config.toml
head_dim = 64
d_mlp = 1792
norm_eps = 1e-05
attn_scale = 0.125
bias = "all"
init_std_o = 0.0
optimizer = "adamw"
lr = 0.00125
decay_fraction = 0.753
decay_shape = "linear"
dataset = "wikipedia_en"
Each number is 200 + 20 x the weight over its row's rms, rounded and kept within 0 to 999. Layers, rows and columns count from 0. The size before them is the row's rms in percent of the matrix's.

# layer 4 MLP up, 1792x448, rms 0.0517, rows 1770-1791, columns 64-127
086,214,204,190,181,173,198,219,170,177,187,214,219,186,205,196,209,248,195,179,205,197,145,221,176,169,224,224,199,222,211,178,192,227,217,175,208,234,186,207,231,207,211,193,163,186,171,207,211,182,174,204,197,212,193,189,199,232,173,210,187,171,209,197,224
083,192,223,200,211,189,180,197,182,201,186,182,202,228,216,201,218,225,197,228,253,192,138,184,193,188,184,194,148,195,199,223,218,194,207,174,228,221,231,177,153,165,218,184,187,203,198,187,182,176,162,186,215,181,189,199,209,220,213,173,174,211,188,204,214
094,195,196,227,199,196,198,182,216,200,196,242,212,221,182,196,180,205,190,212,196,182,182,218,204,194,179,177,222,181,206,209,176,195,179,203,205,231,183,166,153,224,196,218,196,218,239,202,198,206,208,181,192,196,234,210,217,215,210,214,206,174,239,189,239
092,206,162,194,231,202,219,213,175,202,177,215,210,198,197,210,211,161,165,230,224,201,230,198,201,195,195,196,217,184,178,177,199,185,216,166,153,174,176,192,194,179,207,220,224,190,198,195,186,203,156,220,168,203,195,189,174,174,199,200,194,211,186,223,188
109,201,173,155,157,187,205,241,166,206,218,215,216,213,226,213,245,218,219,211,155,143,197,217,197,198,237,166,198,168,186,218,193,191,154,230,178,216,206,186,191,174,152,221,182,223,190,203,192,215,189,176,217,171,213,178,181,164,235,177,202,228,234,187,172
091,196,173,195,175,192,171,227,174,215,244,233,209,200,224,236,202,189,202,207,199,206,211,223,200,175,225,157,198,188,186,197,191,160,176,213,187,233,207,184,168,224,207,224,199,237,197,197,230,213,201,200,196,225,209,194,208,188,221,205,196,188,225,201,202
118,225,211,168,197,227,209,241,211,224,210,215,174,212,199,199,187,190,176,200,194,211,208,204,205,199,220,181,214,229,195,199,183,175,203,194,203,227,215,236,187,198,200,221,191,204,217,169,209,231,211,200,201,181,222,200,215,198,222,176,182,225,242,208,192
094,187,187,251,168,226,213,181,184,202,171,216,224,255,189,179,221,199,152,192,215,201,211,187,175,191,221,215,183,213,234,217,201,216,199,204,204,209,240,191,159,180,215,223,220,209,216,178,174,168,238,198,212,222,199,198,227,222,201,213,195,199,201,198,200
076,235,224,216,207,159,209,238,190,184,196,198,205,208,189,176,246,216,225,238,199,193,154,203,221,234,200,195,216,164,228,176,219,212,207,174,194,218,200,210,167,190,223,210,193,213,183,189,186,237,191,215,214,194,208,222,193,179,190,200,185,222,214,190,201
109,181,167,261,197,197,206,197,188,208,216,211,223,207,185,220,169,173,225,216,183,197,200,232,201,203,204,182,171,211,189,216,209,222,165,190,196,229,195,192,148,170,160,230,236,184,224,198,242,199,217,208,198,233,207,207,230,174,253,229,176,184,226,253,214
095,220,209,231,163,217,189,224,228,188,198,205,226,227,206,170,155,249,186,175,190,173,226,204,207,228,228,170,198,194,210,189,184,187,184,223,214,217,191,220,189,204,197,214,224,200,218,195,195,186,219,229,211,210,193,208,197,195,188,218,209,215,217,202,182
085,178,155,216,220,202,193,185,180,174,197,195,189,203,178,215,227,202,208,208,207,188,147,218,190,164,217,220,180,186,244,205,228,187,187,157,205,204,191,196,213,190,201,193,207,232,236,218,160,217,205,177,235,167,222,172,218,207,206,197,184,232,225,183,203
093,199,199,157,197,208,200,186,173,256,175,193,208,223,235,202,177,161,167,197,217,210,172,181,197,227,223,204,183,194,196,187,203,218,170,185,233,236,208,225,212,175,165,176,183,209,190,188,220,221,212,224,187,151,193,175,203,213,214,189,165,193,209,203,227
087,223,217,225,153,206,186,244,216,232,202,188,207,213,188,221,183,230,192,174,203,206,204,204,174,208,204,197,199,196,226,201,195,231,185,197,226,217,200,202,182,172,218,183,186,211,224,207,229,215,191,188,195,212,204,200,236,176,190,199,211,207,236,189,203
104,180,168,216,152,213,230,221,216,198,197,211,197,242,221,208,236,188,135,139,203,193,209,225,187,224,239,158,190,163,207,222,200,204,175,214,227,224,191,201,191,196,184,205,243,203,184,204,211,203,223,180,193,188,199,171,190,171,214,197,229,226,216,190,198
105,228,228,220,184,229,215,208,182,193,170,208,211,215,171,188,207,177,203,182,218,251,190,232,204,211,213,195,168,216,195,179,171,198,199,174,180,206,195,188,163,211,213,187,185,191,190,197,191,186,181,234,207,211,210,216,187,150,188,170,199,207,196,180,220
111,202,185,201,178,197,206,170,174,183,214,167,210,202,200,215,205,192,177,213,215,174,170,223,179,233,194,201,170,230,215,185,220,190,192,207,211,201,239,168,200,213,171,219,242,209,199,202,198,211,206,192,198,146,183,195,181,154,199,195,205,198,227,193,210
096,223,216,181,191,206,212,199,203,242,204,201,187,217,234,198,162,167,187,181,237,188,207,201,197,215,212,154,179,211,149,192,223,169,167,206,200,199,223,197,162,184,200,217,200,180,202,190,231,161,191,238,191,194,194,196,203,190,219,163,206,197,224,172,209
098,195,194,215,151,231,205,208,197,203,188,214,193,209,198,198,177,163,211,194,163,210,223,237,211,175,233,221,218,226,213,219,182,195,213,208,196,235,251,198,212,199,214,193,182,190,216,195,214,177,225,234,205,195,195,221,175,210,192,221,225,189,190,241,189
101,188,167,225,188,173,195,216,223,181,212,198,198,197,208,200,169,189,191,187,203,155,202,206,197,195,228,190,204,198,189,191,206,231,173,198,204,242,169,236,191,221,212,215,196,187,203,175,185,146,229,197,242,227,238,213,178,179,219,186,201,215,218,216,203
102,188,212,169,189,217,177,158,174,201,193,188,203,219,170,231,217,222,206,230,228,259,158,202,202,213,203,211,166,227,213,235,183,182,203,191,207,202,184,136,216,194,210,187,163,160,197,230,217,187,174,184,209,198,201,195,206,237,198,170,200,182,219,209,214
085,203,209,191,184,235,204,168,202,238,201,203,201,195,189,228,212,174,228,197,212,206,181,204,201,208,193,225,184,186,168,201,202,185,202,197,227,222,238,176,173,214,183,201,186,220,225,208,206,202,200,193,212,205,237,220,205,198,215,162,215,194,229,184,228
# layer 4 MLP down (transposed), 1792x448, rms 0.0442, rows 1770-1791, columns 64-127
075,207,218,214,146,177,208,205,209,186,204,180,206,166,207,211,182,231,194,207,210,252,191,223,201,254,183,213,219,189,213,222,183,169,235,204,175,170,171,195,180,179,189,195,186,209,204,205,188,184,208,204,211,222,227,257,202,193,185,187,217,169,188,166,192
083,174,184,231,190,207,207,189,184,173,223,183,207,194,214,184,216,215,189,221,215,192,188,210,192,192,172,209,205,233,193,215,197,238,188,176,205,182,190,164,242,224,227,187,188,183,217,218,217,221,167,220,227,185,190,183,191,189,204,209,193,198,209,239,210
083,182,230,219,167,168,203,215,235,185,196,204,195,197,231,210,162,203,212,200,213,191,233,222,219,209,193,186,188,236,269,206,246,247,226,220,185,194,174,226,198,217,219,239,198,218,192,208,195,203,166,185,183,228,220,203,188,196,195,246,180,171,216,219,160
098,201,226,185,200,187,210,185,216,197,205,177,178,232,199,200,207,215,174,206,188,190,144,226,198,217,223,175,168,217,216,200,195,189,180,193,235,198,235,189,166,197,228,202,193,217,217,218,239,181,174,176,181,160,210,192,201,224,193,225,216,169,237,190,195
109,227,218,197,182,181,204,189,228,207,181,178,192,205,207,195,167,181,226,227,206,186,215,210,205,186,229,166,193,239,196,204,221,181,185,195,213,190,176,203,207,176,217,186,210,222,205,177,177,195,193,229,195,218,216,166,210,189,229,215,164,199,208,197,259
092,196,193,205,220,195,227,210,193,188,209,221,223,210,229,190,174,183,183,195,213,185,155,200,199,211,206,186,203,201,202,229,236,222,171,217,168,189,208,162,175,202,190,212,217,203,218,187,198,186,168,222,207,208,239,195,181,215,217,201,219,215,213,190,178
118,181,209,202,202,207,208,188,175,210,250,231,203,188,269,202,165,225,204,192,187,215,210,188,198,192,236,176,179,232,180,206,222,198,192,207,211,191,169,212,184,189,168,200,217,219,230,191,198,215,213,223,174,226,197,189,163,198,163,198,233,204,190,214,233
095,191,208,158,186,210,192,224,191,167,200,195,185,203,188,164,184,185,206,239,223,210,183,196,195,204,202,219,204,200,194,203,183,169,176,141,197,227,211,198,237,216,192,209,197,187,187,165,203,230,193,211,166,190,232,180,221,198,220,207,190,239,199,205,160
079,173,197,201,225,173,154,200,147,198,207,194,192,183,197,202,224,199,177,224,202,230,202,180,203,221,218,208,239,207,208,200,176,213,243,177,209,198,214,226,211,224,197,195,197,181,229,219,205,202,160,217,199,222,210,202,205,198,192,178,163,208,211,200,183
111,209,172,217,226,174,188,200,209,204,209,195,183,197,224,206,207,201,190,247,192,192,169,201,197,211,189,187,201,234,197,157,210,172,201,218,174,206,184,188,208,219,174,233,216,209,214,178,194,190,217,225,188,208,189,175,198,214,178,241,218,187,212,206,209
084,190,229,190,175,213,191,208,153,195,222,173,227,230,243,178,183,228,165,221,218,212,214,210,190,204,185,214,206,196,196,203,214,230,192,185,243,179,185,185,209,208,219,177,196,206,194,187,183,186,241,212,245,239,219,190,182,188,190,181,198,172,204,194,190
093,177,190,199,220,191,208,219,219,173,212,225,199,190,200,190,181,150,208,218,222,204,202,187,179,203,178,188,231,211,150,197,163,225,258,188,193,236,158,175,210,208,221,228,175,189,211,190,210,198,205,202,193,230,189,193,168,209,168,197,189,178,184,228,199
102,202,217,215,212,186,164,191,204,189,210,186,202,204,193,209,185,207,219,239,205,174,196,227,199,179,211,142,186,193,201,205,211,203,208,203,219,203,195,202,167,224,217,195,194,178,176,203,197,212,166,206,188,228,169,250,197,180,175,214,198,155,222,203,191
080,192,165,201,211,205,215,186,172,166,188,214,206,199,211,226,192,218,164,197,192,180,261,175,213,190,189,201,192,216,167,191,194,228,203,243,222,180,192,232,198,227,200,175,213,197,173,180,189,179,205,177,208,196,212,169,194,175,163,188,236,227,207,193,191
107,194,196,188,180,215,208,209,211,194,219,207,197,212,187,193,218,188,210,186,205,206,189,226,208,209,185,190,191,191,239,221,199,177,219,209,207,159,168,218,201,194,200,166,222,220,206,177,223,184,185,208,206,197,196,228,213,205,180,166,179,190,228,170,227
093,212,230,194,232,226,204,226,170,224,223,175,191,217,162,187,190,194,228,240,181,193,194,186,206,174,170,179,186,205,201,192,188,184,211,209,159,195,180,201,175,193,161,197,215,206,195,198,216,185,206,194,206,219,199,182,196,175,177,202,211,216,182,217,202
116,182,201,195,200,243,197,196,173,200,222,190,226,213,228,193,212,216,230,213,207,220,209,196,195,193,185,219,210,199,189,182,216,226,188,200,217,168,148,182,216,168,212,220,169,184,191,218,174,212,217,195,217,204,195,158,197,232,200,191,201,215,245,203,228
095,183,223,233,174,205,208,200,188,215,186,222,192,237,233,204,204,172,207,194,179,199,190,218,204,201,184,184,206,229,208,192,212,189,218,206,222,190,199,191,193,207,191,201,175,222,216,200,172,204,184,256,203,233,193,188,184,153,212,190,212,200,195,204,198
104,205,195,192,221,186,234,203,204,193,209,216,178,193,242,199,237,222,217,220,203,182,179,188,178,188,197,173,203,215,193,199,213,245,223,205,190,174,191,168,173,170,184,174,203,235,211,211,207,204,187,214,227,209,185,190,207,203,174,183,234,177,179,188,175
103,212,180,170,190,183,200,209,208,204,162,184,234,215,165,208,159,196,199,209,189,185,172,193,165,205,188,202,171,158,205,220,189,168,211,210,200,214,215,169,262,179,203,206,200,160,238,203,179,191,225,214,214,190,204,205,197,208,199,199,216,219,207,197,189
091,200,191,213,213,216,198,206,220,185,208,227,201,184,196,199,203,206,183,200,186,184,201,221,215,208,200,219,242,195,249,195,170,174,223,160,217,208,184,174,197,209,183,200,170,201,232,209,239,228,192,185,217,202,178,206,205,206,188,205,251,207,166,224,196
097,194,195,220,182,195,218,182,190,208,207,186,255,203,191,199,187,181,184,168,227,225,176,199,173,249,217,171,182,212,192,197,223,216,192,199,196,190,190,169,197,196,213,206,183,202,193,206,207,199,219,175,187,222,210,213,181,211,209,178,210,227,203,208,202